config.toml
num_hidden_layers = 10
hidden_size = 192
num_attention_heads = 3
num_key_value_heads = 3
head_dim = 64
intermediate_size = 448
vocab_size = 7372
hidden_act = "swiglu"
norm = "rmsnorm"
norm_place = "pre"
norm_eps = 1e-05
positions = "rope"
rope_theta = 69900.0
rope_fraction = 0.25
qk_norm = true
attn_scale = 0.164
bias = "none"
tie_word_embeddings = "early"
parallel_block = false
extras = ["local attention windows", "shifted keys", "gated attention", "exclusive self-attention", "capped logits"]
init = "uniform"
init_std_qkv = 0.0231
init_std_o = 0.00516
init_std_up = 0.0231
init_std_down = 0.00338
optimizer = "adamw"
learning_rate = 0.00258
beta1 = 0.9
beta2 = 0.95
weight_decay = 0.096
lr_head = 0.0138
warmup_steps = 303
schedule = "wsd"
decay_fraction = 0.303
decay_shape = "linear"
final_lr_fraction = 0.0
batch_tokens = 32768
max_seq_len = 1024
doc_mask = true
train_tokens = 123300000
max_steps = 3763
dataset = "wikipedia_en"
Each number is 128 + 24 x the weight over the matrix's rms, rounded and kept within 0 to 255. Layers, rows and columns count from 0. Numbers have three digits each.

# layer 5 MLP gate, 448x192, rms 0.0789, rows 158-182, columns 0-191
149113116134128108106140119157129092146108142137155157176140129157159139128103106119105163145105177111097143117136169103154141167133092135098147105143129150131093098141139100118106121122115131164138105121164149142128137105144133120096134105162110139112116126161122142131124181092142130165146165107104112180122161137127161103151094111170143113102187140095159137102162127165126136082131094111110139135095121104084142100102154128122159077136174117127113114137098118168131146139160100115098139163152124106114086134108115144123119096120126120114157097139165133115119082141151109129
134130146124116160119114131136134139116161123108105100162132146133118153138136127158115139114106127162136083121112112122160134152129136092134133142114101165153134140105117091140138086099106127111122162113136067090131107111116103098138109129112114131144141131109107185146150129120125099123144129124097100165142125080141136094178095137136144124161078107118170129083149158149149095138125157150097127163158094146150158079134133128120125120096146118092151105150140109189169126143095115064150154137110112079141148138111120109083123118141134146113092145110158136132123114125153127141
122113152151140129165127150129156121119161172124095147174099103191158156126129112152090117131153117129122099067103097157133175110137117101168181115156100121169094121120101080119140095118165161145100127098203098188147101084164101117095085142126114151085179123113102127110116143173101159154097092137124115153118126116154115103120111118145094111117114135142114117115116128141184114081110153121125138134121153131081144132156134148125152157156120104093150146137160194177085098139130127091134113143147110114146098167175115122159171139129123104134118094137173067141180095136130081123
119110108136115099098085145138152126117135149103129140101108126099126138166130122102102111162084112115078090096161125112124117114132112107125098115136115088132125118132151140135151095154126128149103142115125170074122168144113153104087145158137171127133113135136125159118127134167096107097129117129122137122108166142135124153136119130103114149133124131148163140116125153160196132102127114130104111065135134125109191170107153159105092166175064120104127108121112125182160141147119137151162127127108103105140081155137125162123144123124155118182127119147143172155137121143130109168
134113157135125116129079171148126161103089145133128143148154114145113144114109142127104131139186130104096099129106139105161123109128107114095166097154143127111145129110115111138123122149169099129113151113102110132149155100133111145125146124144151109118115118159104139141125111122085120132129135110108126139130152166139116147087145178152136112133163136115111136157166113144077137112133177152147117143096120165104125102149135139087171149091145174138108156102147120141148109130119139140112098129132158126109130197137069108154138141131160100124096099169150132158151041129137147141
102111119154136139193152191136112130122096145110131103159108081153160179129097139150110105126132154158095126122125157110146109117129173142143132118156136096148144151122119095109121138121140072092061135103086125182139153140157145069163121135140138120146155123158106150128106213130124133132116143141139123113114134116159169112106111158167154099130151122154157138148060137108081158115137146136090117074118169118127116108099142118125148104115113133114142154138129117125104096133115148171128107122157130130160128134127095160081121172174146144106156104149123123101132109063134109113
128111121157110161107157183136134124128096119113157134097113126122145193139113132136131105159110138115135161078098119073116087095074106106101081149103110154093130139126116104130139148079118153145140162112095160133122120098095118163075122099139132126138143123143106100159144142066165095123159107161117165123110128148118075111120161132121109113124146197149110108137146096151121131157111113152151104146150159104106132140155130088170139125113114147120140119122129103131143085108118148109131146147159143130164153149165165131123142127107111131169130135141100088156128101130113130110
128143147119117122118150121112149142178125169118129135054101133118191170128138162130143155082166078179131165101132089125091115101117156124100126116123157154154184136096125074095179096115194166196141147123093099156162143121158111131125128118121121165111105101112060154094140147141139117138130175090131123115166105154066096151143101133122130115140114149145164169132110125126138138137146125058122164106138058119113122111143121097060109129095153169120134120141158162145079123145151112135115126183171162079108116126151101096087090119138139154130117124081124118170152096089168103138
078111134100126155165120139093086113177128113068126101120129136157119151102161129107113149135178139136070120092125118166131147157109098113138155132153102156113121133124125098127115082114090142157084135125116101167130125119131121159100152101122113123138117071135096127101111133144124091135109098133120102094128111162125113126121128110139173142132104141165141177125116127109086143122112116108138137152143119120082126144117146126114119137114141147111138136119135113101125132130105111151124109101121157140112141131159173131087129168113121143160159128141131084094130113103120096127
113076075094111118166198093050138141159163170111136116134108120072150172112122116135088105155173116152073133133120147148119127119122169166127091138171160112103132129127135139109089132104109110111127065132157108078111157088153092137163134097090149158096125125086142135160111124096126120103103104129119122147119095084129157119175117142176147123126057141110175139168100178183130132158108160125119100080116110118119106134127120106135129136138102127181194129154103127101140160135155150109101151120175117101133128130151134135112102118129129151090127121051124117144178121162154095114
144112123129101093143095123119185123137105126177121104166121084132150122121129091122131166146150097087114148130149104129093134137136164130103157105117080126120154091162133121151142098136130135099147115115156103060191114097133132132180113127122159118100155141119089145138174119071119150165080133121146127138083122186122148142140131155133153077151113148137085116175106128118169129102171125129150127140109114140144148125072131131081096077124144100113132110110145117123115118113128115162162074105143157136070094136122131102117149135102087081143156174152139112106121095116154170104
111108131135118153143124136099096158110095155124104142164111141131178115071131151152117168170142126155129095075117159085115111139113162088094131089156116105126116123163137121064115131121102156090090129107117134166154129068176149179103128064137216121171128105111097122131111120129162124098130122128179084139116135169092140150109119125138109143112145141159126162102138143155113111089115117131102147152102134142085161151116164137116063178152141063098078174114127159146106145154151111106131134156119158075121097174140115134116149187144135137121185141087146093151131139100090128067
181064155123093110099131092163109127111119171117160111082085120087137176110156145164101093144100114137095127135129137109110120106089132123154187118081097068098177151140142155101133106119110089193106170089139128114138153137127148141138113139088127134106164109114115133161124147135111118129095119160119096093154108130125113143101116111150140098131114132126110120105093103147133074100119134152114114096076161107123098131150164149137096118093123180100125131117111190112117068140111096093104113109119188097127158117099138145100144110152165161103141102127130187173107110139169147145
128108160167128153176133128142120117109125146075146132102110139146126143127150101117163147119134141128117127089131163139164106118139118086161165155145117150112154092101157146121163116140119154151145125123130139144144087177123121136171121125108119178144116103156092131136107133138132111107072138141157108093129097114124130116097084107132188162159145132138125124120123129142130111138126153133137131178169124107134133080155108117127122115089093111142135113148121134148119103130132148115133119137153120106103117093151168119130127138138140103092144156096143122158105123112160136134
079083132116129118134125102116122124098126182145100115128134097133139125111125118130069100153151134124104125096114124134121141145147130115152102127166128116110143102131167128139107151134154130094155123122144101137133102066107174133110100126141181132143168159105151141132094117133150134103103115123142156150079133126102152124121125122158173109156088134150168101141140140121105079130103105123105173140104126096124143178159138165106145120141128096135127154086136114133076124112138151103081136112154122155121091134137130122124130170136119129159131111091110111181175132112180118090
159131099167121126146135115127141113140130122083133145095127159138117153143189150137181065152150155109139134146127149148134123131090122130126147133150109119152109134104074101128127129155130148121118069112127127172111107145150146134119116140101076105109142151146123102140165143083109137094147137135141113110105148098156143142124100113093130103125142087108105153098117157130098103126116139141127115148118145146084123099083117132087086133113112142121069088157136105161110134074109136134137131175114118130107165112118123142121165109115086131111162148081155138113085107100146110139
148102162137098108137099128147148134128105209091102093089133114106122101125081133162112116117140111139117118117140130159089109159145093159144148067174082141132154120129124135133111142127162183120107146122132108147156102113129118154153122134118081152128179119123126149155125149129150166121098089056162157157105147088129147099146106117129120095139158129156112177113114066169140120118118117123121106114107113136125160114128100075093146154132115133137107120173113096098103114126122118139127106112109123115121103159125142130138113104091163116101120091124123086154189072132130156123
120129137177115131126136118088130139140086144129159133092134141123155134171104147123151127189098114118130084090126133119112115191096132139106114107149098132094144124127133074140146174159104172145144144127160156124147128131152120141092128143140118077205117096156144112130158138057128139096144083120146135098122130117115077090098090115116142111185123136165159153088140128097115140091110155117097180125117115160095134145114138130131136085122130143128125165119105186110101140116123090179151121142118137059109095133117133134116133114155155095138160128115113113103161147140130137117
092140131116107153131127101164147111135121150113134127162139164098150075126123098114141104152163125114127128131133123172147152109128055153093138146134127147122121126120120123114086116167127115099093131127142101163132095137148151153108097126117095134138125095114091124151099119118145123093142128109176161147068127115137152131122108136160156117141149135123109146142108154109086146099108125122119131121104093124136128170093145109116102105100089103144126112138117138119134146140140109120115142134120115104118116155124093142108110126095168095122172158142080119103107109101147127083
137136125104126107121104129134071161143155137126127114104152106132112138144097149139126136107097148112110116092117141145105078137095103159149128092132152119128129150161148155104143139101156136109104129120104137122122101159164144140142114137144131099093151133157108114103114152110137166151089115147145122183124144067093122105097141128135146085084121162129126091125122129105149133123140152176170139130127110111129146106154109117145168141133140143141138092147152129096130101098170106125110141126087110134137136113156176145140132149168146166067145147130121151139134115117132122130
134128139108120138112156123154103142128126152118145116134143094132153095099088111119128090121121124104141117150151101147111168113112121127168147154171123149108089138119125144125128123144136153092107145123112097121110092089134128154132109172109096115143155104135135146094122146142095163108145129130127118134098162118154104155133112126160114129132131163130106131115146114101119140103091107118151097162144120107154151142157127162137180133141150175139128161125120120119170114179119071117118134128119147135132122153126148109121140136112159117128138146111139156144110111117167142101
122121167157092099135165152091122107099107172140107109080136149112109119109135134119157167153143124176115132160108120131112088149070099144118166134111142168138188117108092112137158087110111165110139151134139151191132114143149105128143137156118090114151119108152095107099136164122126087078104136113142171124097162118106138125137141145149121123167157114131132141107132150122077136180142112139093166159116121145127153132116156103122113089069166104155104152145158143106094084106129114128105125138143128109106131136135121103133127176131098148111191110132127098121140099123155137189
113151152112110109179115127140129132111120116128129118095139136159119126130150097133144127152115126138131104116147111073114116099080102122129160117169096135103156123166087121133122141149088151140120142121124132142158111125152127149108126090139116116123133117118140103140092166118121130137125129095105156100158075140115154132144086111109169132096125155150131147115103133171080156097107129110159111152152126106121104140113165136101040105097111186121148108140118117133125099086152121133125119167130125130082127156132157092158137168112096123098196100202136067136117128105130108111
136148124181121090086116140140127126110116178126089131143098136106160118099142187121124139181134155112143128128117125112116110149138103139113074137135158114105152118119122151146130112153193131129105133118100097121141100145142115151126149155078149126173098112127150128123134168143147148091097116121164139140113082191159131147102148128142106151173150107169090143137141093137116154090154176135106128113118130105146137121141088141134112175111166144161133172166174126144104171118145084121135090136131143127103143144184152131157127146145144092115133144135142118115137122070106146126
167123130097120121121150160119139158119118148115130114112170137144087107109125124110136166117133168137116096144103134141126151129125133127159107117110120127149102133089126143090140107113131132133155114123141105147095105127136181124105131182159108115177117158117125129155094113135093126111123128131085107088144153140086120140189109122124139124133142144099101171118123137150145124118146112104119093093136100118080163113115103122180132095128140111165099145143112146121130138109132133139087140095115097106124115147142110085148120170075092146122107155142143112142111121076115134101
# layer 5 MLP up, 448x192, rms 0.0722, rows 158-181, columns 0-191
156138101111137171107085104128126143129167165119116175122096158127131115121101120136183142107127121099154099175132123113154084129117104150095115082145192110129104129096158121145142105148102126120150129128127120126120149172164126180156108159118121061106153160149111133095147125127153104085136126156143126145150133145109133135112150125112117167156125130107136145133130118143125090124142112147128136116062064159113112131151138136143166128109151101166108083083180142108117095125119142160088129133112108127136158096125132126126108155129152135136107158087112143169138095133141172127
103112136134136078106154141112140123150122158130154156101149126096106115120152122196126132093157142129157125118154154100155143126142114129129124151141123143121125174165102115126116110108172120134079140124144124144116130168139111129131129133111122186124144133116096126081149115162126080115128076140091199115124138144102115133108085122126110162098098120113139134155159173130099114133115092163108129126146147086127178140117123107116120147167091124102154153116141065171130121137118128089166108122141145109128114101124125119113102109145107148102141130137133140115152138132125146120
107151099124138124120117195114083180130122132187139124156123110126118072147099126122114164109156102105082145114137064133124137119139090108156096127119087181100163165141175140120151127139109038110152136125153136118156126102171120138173132102144129092122122123156109141172078094109137112120111107113147104099064140117120170133141130112107127134125121120184134125137177156101153118181131132086129143148105095110134125152107160160141124134097065137083098111129155130124128139179131139122124155136122094127141135105091165118112121151089099104159168108140143154111119168135112172158
158126131113119124104122139106159156120081113131152132157129073144097080159140149115134143102153113094095096144115124149109153104146157154167101104116131086139123127170183121097119148100135102090151117130128129126135138158127110116125193092136113136133109127093158120110106085073152098158116143136103112146111126133105139121140147150142104118169142114099117107183103103127122123143145090106104106138119125094124129127128134144146066127135141112142154135104176137106139130171125110141144133122146139136087125100143155133171120111128123133130127155123139110089136138137133175151
102122129167149100127193142119098119102131123089131173085126142127118101163107151137157147140129137140142137110134103107162099129120116104123150105153117107083141139120140101146133103095121125149171151139119122145088135145161106117145125109163136148126116134153110097123110126144097181117114123113113116113097146119133149072113118152119122148128128104137116171104100065149139141156161102154131131128109096185139096087135147119145155153127117165148138129127113094114141143113165126164139111135131147132128159134140103088138142140122100116117141126140094165140143113099106116178
123144150146110109125130132111138117097136112145106121113138168090135103151182182171122100130125100135114129138117110096119116120102132154117129121129155144157130096072159137113121137108128097136148100120137146126131088103119082157115126093148140135144104131083095135154166131090122126106131145134129129148100109131084130154150139116130120114176156079099138127074174115127151103102099108141126147181141125144107133163161105112176117169115141162132111142180117128132128130126139155117118156124161085109116147118097169116162154123167094136083137094107100096154088138147119137130
131111162118126094130144138106140124126109127138159112147160117111136115181140129143125118146133172142144178122108143082132145148156161181145137118135119090110136113126123130110136114126126138071155177126108095155080109125110130146145133138109082127155130100090134086124158165127158100142152135141132083141106174126099181121164102084133104144144131106164156091125156143099121137151136153106137147177140114072118102133116130095138152106137138090128159169158142121138132160138115122147133157145167098141142114145121137126136107127116125062155169112156153111074138114113068162105
183105122094125162169127142142142135126171135153152121111096153170120134145151150127147117137109075139097114159109169113149174124165144139117121162116139124098084123091176130114107135122103118114119127121106149115108152090140102143140144099107139106109124118207144138147123099130155112099158116119102103131100103127114113134133128093117083116064141119120137101114115185154148105131129151164121116110133111107124146134102096149086134118151117146103116145117199168098103137158150125152142120131114113164160189098106127125175130105096190140123123177141124137102093134129123051138
129133114165132149134152138148141111120129124130123143139152123144116131116125139073094142128145118116113164118164125154140129112102154097092139109108158114152131155127099153118131110108127164119119112132118123146116128085099149146135103153142129128149131154079128168121102105164163138141132099133122113127136140113155058168126147092136130097141129109149161132112173157078121101101099093144132137106120127106088071110112133119108113106118115156098162167118116089115127140169108140160107126124080130169156161105126129116138155126123138125134145148100138115138119116169150087134
098103079130088074145120074074042146127171135099123142148115113118132096120127143098139194156108121147134143156119147104150122114109100133143138175122130141134110121146139113108123119125133124114137148146155165140130134124138178142125113148127132099129169141121161146104141132107145113097137171117152113145093148134141152126142154152104103101119164115104120145119098115137136132136139133103161086144092163129159120129109120144106101140093103124127122141121102176117143162128176143147146153100104114141154113113119094146158129141127126134172144132117117149100110157092083154155
128139106139129143129110149124142121089139115156160127131126184115133094124130115211112154128117126144117163125124115118155104129138122177102132124134100134098119101130117122150116155144113122104104108124122135095110110090090106148163128090087134112136157140095128148086139103128126137105096127128157117135135127138100130168155144109106107060152143158110125111143104112131131097151145157128142110157084104142145144130170146126112136077107140141117105098072142164097086130126124129174092126141093101104174133117096075141168103163114120131093124123165163115120138122118130094120
152117098120101108095118110159183139144152128139124097110133137145132178161131129090124129072116138167096138141089105096132134089098162106143152129138125134087132074127118096162130072088130127084142110125110166093116139140114193157126093144134085130160192111112118154134157134143096143104158095105078149089104100127129136125130122110125152114134154096137100129097143147101118171121126152087131138142162182131139145143106128152133138108115114121156121134158169127134119119127105128136131114123170101130127120109107145104116103175138127101138135124105135124128159108092153133136
152134124080106115094120100110161171103165141127094137126096123112127099177142140115147110125123159089122112115095143112178109110173169156101097116093135142086106155127107199118148194133165129141147123139136136077097109117177140172145087123150161143109098105101125093136136134117149159138154136125073103126090133108135171110122200168138111123076154104148088137162126161144128122121120167155108109075144120136148127119110128145125110141163074150162125093123100134167148126096141129175158146162101128117165153158115111127119075123132137153115093109106117138093130121116088114157
176129118123117166137152160129135106097170100129133105098118127116098159103123111132139106113163156122157099115153098113080117133135113125127111128117131205142124139161135154074078147112146149126182145127117161096109137098157125153127098151109120154103175164107135121136142131099113109148145138098135098140089148143126128145087122146128107084152147110185121149136101147108135108113092123148161128116169148124126136126132163082146116098138090126136100126122102122116112159068158138140146129137099115132136149135120095178129169085137117068161143146177127121140119143146111083117
139091122151115119121106120113141180113144121133118130124143097115160102149086124113112125084134167153139095129103093151116136120111094126143132156140164157094112130125111127145102084133078112127070160128125151150165133129126120119171122122147149146114121107105107088119100106132117135119170157171134139114131145161146136162093115126132146110136110089087136094116079121138116164149124153133138100193119152119146173108157096133162131140127142124107104127139136168117117143152135124170097118135094128113135123118117126159147161132167090148166143129146124136167129160100144134131
117080131130136123111137100090109099121108178156134098095191105127143102120124158171103094145157101114112093172115140116119139104135100157135113123155109112080100104134134104172204161139205139137125072133113106165134118118166165126140093137180117112137160102112158118074108174141120113124154150121141132140107141104116126118133109123121123119146111127117131128115156133126133123119134162096108110122117115104131132143130141189100129103149120097115189167120156132124139111162136160123137119142096146149141122117114149128135146145125123124097127131091133093120164139121120098130
142117126164116105154165113093078173118111124135149142118113167116098149116108137106137145127128130143159131150102131087135125119116140150111111100130119118151181138149176118106152108148117132091137137135127125157125197157125144130126132094109136123169147123139172122159110119126116127120098116118119110120139141106095097151099132097105121127176140128166133089123129115132065114133114068122140127078130095104165126138139145167192126130141146074138182125174134139128117117110162107132137129110082152116128174177122127092105103128116100117132134115121117093096110114128116171130
158138170131133104124126114117127146097133149152147127163148175124092095145146109117177159105177074133134151133171117143117125113115098151091071102157145147103131122130129089147142105099098072133117134116079074125140115100127124185167122126151138138149136135108119095132182146135134066149139099108140139126152126168101150095123134125150101108153132124110092082044167157141127119136133147097156146183120130122182139073108117122128093153151139049172087134128146131140142112149115172125113080110132106126178100121140150122161120159098134164131102069152137139142090130088151128093
137118137106107149112133129106133112137120117101124116109109135121110108134090116100106133112113157128110126136111100127131084135114129143181170159095179167135101120101126138139156138066087139119119165133131112121095137122136124140137139129103097165080129137108133082150128142133125103118142106118123115142171127150140076147146126087148147105125087092126157051135119128111173138126116129133111118141109153129130117125154120136149114083110147117099115113135132158129137130125103107081096136107131124127124142095119120129108166143156122124206099152145112160102138181132152143124
144156147158131128109093121124148146127124107120080105099168119136118098127107139132172079169117129117132121110174107134105132143117106119117123115114136123113128099137069142123120145148136146119153104120103139117132081104121110146162099149190142094172149119136113179151153159123124136087151099087159127118102133150128117135111134145132147105156138124133117141123115120121113172116121154143151174149087157077134157135128140139131131111156092153168094142145054114074127137092155140070130150105144101149121142128138140140157166168124117141130142138125125101187104140140121147108
114149143135126135134134140103129163099129150145131107127121122116148107144128106156142112151127079137145118179146123122124104084119125131115167125126137115111110145151175144156118113119118151104080106141122135141085145128148133178099152113115141121096147112088107103173139089124159112061102116132138123152098079158109133135112137133124156149160130091102150085139128148105115120119184131123107150153111107145154148138117113139146144080098134134149097116103106123084142155139160133180089113088111135146084115125109126167141138126094135141100136115152084128129113126135111130134
091121116108114177160136122107102128097102105150160126115102122127092112125121097126117101095090087123139068099138100100111127163113132127141158125095098080131164122145135130132120133142077162188131137128103102120124146124086146113134132070071120113134123114160109092122168124091134140150174085099137133098074149169146065151106159118116073159115067130124179124155132082148129167127114120159172118188116123154138132151141143081141132124156134116120100144116136168147163124106142099114129136151158134097194118120114151152112161075132112124158118115122113142120110115151100151150
160121131142131129158155174138160162133131102129133138189117109116148137106083135124104170140122111141142136149119117127122121126150145148138137117163130162112108132128134143107148126074108091111136101129148152127142125129121145139132126147108151138110135123106126153098105081106127138131123111093108148156127146163142146150132138135094129114137158131172141126145087136075159120105124164153109117133105155141147101143122110144137102111137125111127117135100145154141096144082176115110139155151111146106075133150126106133090110189138123131142134114124147156175104144149171091159
134146172147102154143133121099089112146152147133156109143106107095107113113106096127148121131101164123142144166110139129092090147113173095100088142146129085124134102099110120122130121134122087153117100143128115167081139122126100133142125140112070132140123092213142114123090139115138178122135136121111107156146169134088143120124110139116185136093070094138108117133144096092129092108122158126125113113083124151118156134137130107115132092114161089109126088137085125128123090118156090144134127145140139109054141113148160162106140197146132142132126103114097135190134126114087109113
# layer 5 MLP down (transposed), 448x192, rms 0.0728, rows 158-181, columns 0-191
138143108129050104161113146111118121123171111140117152109189099128085170135132138113145148184125082118128113125110133156142131103127118161112146154137139165113164088093145143142135152102144138135144124161084113140158096108118136108117108155107127126141110152107141129109159097160144140162151126107120121082107133066155136162138151117121089119115093169181138151152173134132062137145105109159130110129090119115155116136112103110077121111127076148123154147123170126128149102121116138110136100139104125127123111121141118131142142116152120123144126175135122121138090135139109130106
108143097111154133114100128159118165114105140130133109139101137140156167107139111074100178153089130108142092133140133125152126149076138133080137094132123122118125145069123121117141148141119144124122129072127148104143156135142159174174172143127107133119148142117152110121106118130162120120184157141126172128120116127121084147156153103135121122151157123098163120119116146145129110126120122125162151116103136132155124127145119127148161120103135176115125136087120117139114152132163135171128166135114117097074142106141117134147145118120116150145132117146121103150124120102169111161
098121132096141134130077180081104146149113117090121093149193112149081137141107169156110152152145163115132132155105169095144138140084136156098093148109135126072110160102111165107113112135136157150126121101056139108132174179080146124148145117118175107124112103160143111121114098135172128149137117090135078128120158111161111165131132132165147121179108164140135107186125126121070109109159184172137135087100079121145083130108127102138131099145146141134134126127117096122113127133156139118126126103123136129154112114116139113140098092173113123169124125135146156122061113120137128149
144141141077159181107144127115144136135094109125157093117142091120131122118118146134093165164149107136166128164099116138115144121123131103100158142154156093165131117136120158096178090125115133088120158130112103183138128114164111126115107133119138126125162165109127132178103134089160134160136139144144121116136045104137121114152138134125151112089123114080100146166102100118125118083124100132161120159110094101155106111115122120126137155095164125075097146093131142121095124118148126095096133163125140149128122110143159112100110135170171117114089163097145108129147149118149157137
123114130128147167066168097099046090126162140110135148141098139148124127142174123107128139114104113113126119093120165111174133143142140126158105125093173086109127124149114135154114157117138152093166130073117150167147109123104096158125161118142135086098143097100148151150091126091150172110113131161127144126137171133117126123098112118137125131129099120133146121116129125133111142147127150089154143130150121116177141149134158129109166129137114122122108095121089119121148107115124170123138136116089153130143085121147114120110153098112143166090105128125132199130119154144147147128
150138096109090134130124144095188156146125087155094067115125148094109114086121109156119125154181152130145095125130143111142158105165174138111126117179137127115121133145166156109141145125146145164131119122141171152138133123106149159081164143114109155146127150131133117147087110117127100134166084104126118108147150109106120137120097110091129142135120130128123121150158169121104148122143114133116118140094095090146149146165127161068127140165119105102156132138165115159146108101141101115111086145146141108167100130174128157146155123088167134179155157112172142144145136150137116134
144159120134164125126115132152136151146112150121122111112137103173152113128092120117124163100071141125126131150103124140107119125155120135166113080161107117144098134126123141132099116099170145132089115098158118145140141109098117111116149134153157123174088156081080144138106115089164143120109156110106084183111128132124145156095113128126141139123135091158142139121150085095134103126141110149097063108080122118115147087155105184108144132132123127145111120100088113095116122112158092136154113119107086139099177140156088126111114152128089105115146148124094131118120158087105112120
127095110147110128125147112104110141124128115122107159182143128104129122146128081187121115125159133116123099114161144129162148154128134174131141093098128131151186136130097129136130122149093073102173094161144128108081105180142161120111129141127103097099135174094094099138109120101139144163106121115175128154151135108155129092107167125112141116116092168104107157094119114102172144111158178097098101159138107055126119138124150099152104145091132122140120119111137146148110135119097124135162119128141137107144102175148125187106131120142104092156122135143116154113132154154118123116
158090180135109089101107143141141170056134162115161131093123145120154083106126146141131092137140118126159148163122116153087121137181117135134087124136116137162130152121140142154110131135131139119139118089114092097120125126154115114118129137173127120112143164152170099105096123090157109133118106108119116145116149138121188127108145114106116140147107106111116104118105134123151151142122123106145136148132141150127149126131116136137151116135138119150138123098152128140138145093127107107148124134138128136143123134130117094104123140111105160113134142112124128160150136123096113147
141173153133167186111093138186159064110081070140139131147094118140111124137129142121124129110140117113080125110170121114120157132142139110133119125081135126116138144111123103138129099128126140160163158062099121126128078156142102134131126149149126166122118105146092102107144129120120150122117149121128104118149136157087131139102127147133143126141126105114120127097134103102118142108144124141128138126149117120111187108112122094132123138111153102143102127127147118122147095126154155146137086117137130124119156102098129118130130120133144154122096108120162126125133090149157128129
133102096122133123132147119161133153137158128119147124117143128079100174128111115105143100154137096106116113150135104104099117142134121125137125143099180119136146146123144107138192101127150083094132155135122129108084169127104090114116132129141086111151168160130104142116125149100136105167139136135151173089155138135199135104137095122155121122109101112130122167083151124161129169128114112066129093118139150144179138163153144146153144140160121140141127146138123137140140105102091111098125114145141121120105174137122140110099128097076155142166157109127116154104122165138107101138
100144173118103126118099141133152105072158152174151086091137059131125161157136141114078128119122142127105183114099126125135161079114135076141174151093123141088095140097152122159132099158175134119153111087147114159096103102091159120126124173128132118122151123136138166122118141161101132160134117059137131139104090137108096094118150094162144139126152141089156096153125111108142122172134147165139069107132151122091128103130086085119129142120122125134154104153152135099120136136140156173107133132121090126082144123149168103108146159144150157187118122155100154145104111162139104153
135095088130132083084095153139156224065160178154103141117127165142178074105131130140123166126124098123149161173150156113078135113154104133139141136110146155118107158116119109110087146138141133126193121142118115078142085168164124107103137164147139143118091106143148147096119122126104100098141131102110119151125179121092151160072152197096116125119135092120120134117111144194148196133156115165137135120146135146124172100142117130160162127148093126123139076125132124143140160134115136134186129135137109122128112113115089089141107134113094105194125116113103143122089089135083103183
140101129114163163144163108119135105112110096120151109169092172141107091124126093169097164103138136121117169131106128109155076125172128086091159154164152098112123157139134166155196162115118130142123102137108092107132103148152122119130119160153120134102142129116136113139123125136122111128138129151094130179115169122156151132129144132138101172137128120125109117104112146103153134111150101129150108135102150098128146084143114104115142103133141103129176107114132112174153117121145172149145135135131147150088149067150149131118146125141188169193130116119133127167094126128127147127
129143166107124126113067131139142140110143148124154137158139118136147155169167152133165109149097127107136142123132144088113155123115132133117113113136139147137144150166147121150152079148138141132184107178135116085121105136156158144114112116108112170142128147159116141098165115144141091144145130105127126107069151139128153094129134151105143125100143151134137165116194137132098141142121133134113141141149109131117121070114109104120128163128135084123171080134157127120102122114173160156164127110124110108123124169115156087138107171121100125098128134091090120104116124138143104144
129138130121118178158133145158109057140111099117153122109112149103114105128138145152170117096161153171155104124154150126150144106138147120108121092078122085153172116128100131112136155167149136122110129109096159140132135121130132127124170167140120107119144083107129125077142118115091144125126138124165120117130137150100133115158131129168098110119131108129103141112125130124092106106117137121119124152114107170152134111147152109089117096125072135142111123134146135120119100106085122093117179171103106100135117139150128149080167081116142128099138109143112140124173122106143095105
104146158117145088100143102049097136148149114092127068111137141157139138191136116140150171130083144136152088126084127154135134149127112118147122149148158140153128150103080118136141101103073108174155138146113112124122162160146110108116115146163111124124167126123100117137130143153132142115100107157149116135073145136139167096108150142140127175117144158145134140127139151132138114177164131161124101114110121161140117105141119171117163133104130113150129117092137117114137159153092114134124111120126139140099095118111155134118103111163100156102135132168128144143127125136104110125
151109151144065145130106081106105114127111140095132096112142104115115120144084180143099132096069138104089143124138154129107071138150139180098163136064113083099121130090112119128146112134126146135118138136160149163134116155132119125092097145128162114123152129082147196161138103122153150084127134152170119136124074079153126161120161118135158159134089161122089144148110113135107111162050128141107080138157081124127111129120146097154137137099133134135143114106084121145115084158153092147097139140109136145096108076178094113117100094152141070129155169121165159125105162083103155132
117136141142170066163137151127129171118132169133134116100173150150120113121137134117127127109113129129151135151100120084125143125144162104134078133101145116127111159135126153123131146147155101142134113095088137095135098129120117132090112156135133146126131128160123144136117124174099165127132112116116123125142157130132121071117150130130105135120133153139152160121153134145137117128178139118151115109159137113128154112150128082142147154165069119101144108127158155144103127139155167154145102142169107139118132151117121114138182114153084134128109125107122129172091127107127126139
123119107074194153131095125143122145126115128151144139153139111115140113097110123128153124159135123133104103104096110111134162139127118143154130131110160121145132110111132127172162105125116135174162136134119138138104120148162126142113136108132098146127138156160122149142095142104139105177123120149119117133108135109159132104173114074131109109135116097111140169116133082147108137139092142125126122133105115130093135097157127096109145131107176087120146105148144117145117125078160108129111118108184111125119132140119145097084118172114128165118158089121147139138149123122114092160
097173135098045089114136127112143096116136116154130108109157182123114131131119121112119126125186113093128134129130136070115136125178120090138090112127126148096123131135123145106145155107127121139117124119122148101168131118113132100108133136119130131127128128119115123107106154147151156154086172102113134136101123114138113128125148126152128112141112160155142120143160139143133144153117159118117148137152158126093124131171156145111136152160106127164143163123153135151133127162149153143128136121126142088129119153122077134129108131148110091127120122151149177089150150106129120145
133151081124161160075157123145099109185157104103138115165146114140135152105087136151091088134091168120135127152140140159139174101128146070146131145155129147124104126113102145145147122102118148157118091076128155112131159104110093159119131132137146100125142130125143148136138124132187110124124158104088159106203111149155133079127118156153121183138129154127134115129116090126128129077125154126146114124127160158101083105149151091138085132118105178098103117118097088127125132114149110127127115182113107164141095108151142137140117126139129139137135090145199145120122131167164152097
151169155103164141170143144133157199145122120126151135148114108159101088113111137170167134111119094122132136120128100126159157133111127137121118110103145155125175139143106140148160141139154142106137125076088105122133113111098105105138108102122148124122159121137106125108152125118175131128119130116142122152172162134128125110096158140115115091129154110134130108137122114131122127130129138102103163070102157139135124130122144109109128140159125114122107109103093138144144090150140089090124151095158147128075115140132136124139134160116130127137127128145157110162132110122116123140
100151144131202131162143119128102104119084125131114126039178087141143144128108135092126131126149150115138119122133090178134154116130129154099131098107097153139101087115160077107098137136141122154155084062128107135137164152088120115103133123137093149127091136121137127165110092160119153116109114122128140129158125154089179127100089113145123132113104164096094171132100091129129092144131150132109123095122103129111162093097114150100163121092147154106114085097134134107140117152161157130117103128034149075164145106119083109073139129137142120136129116154138112166103133112093144098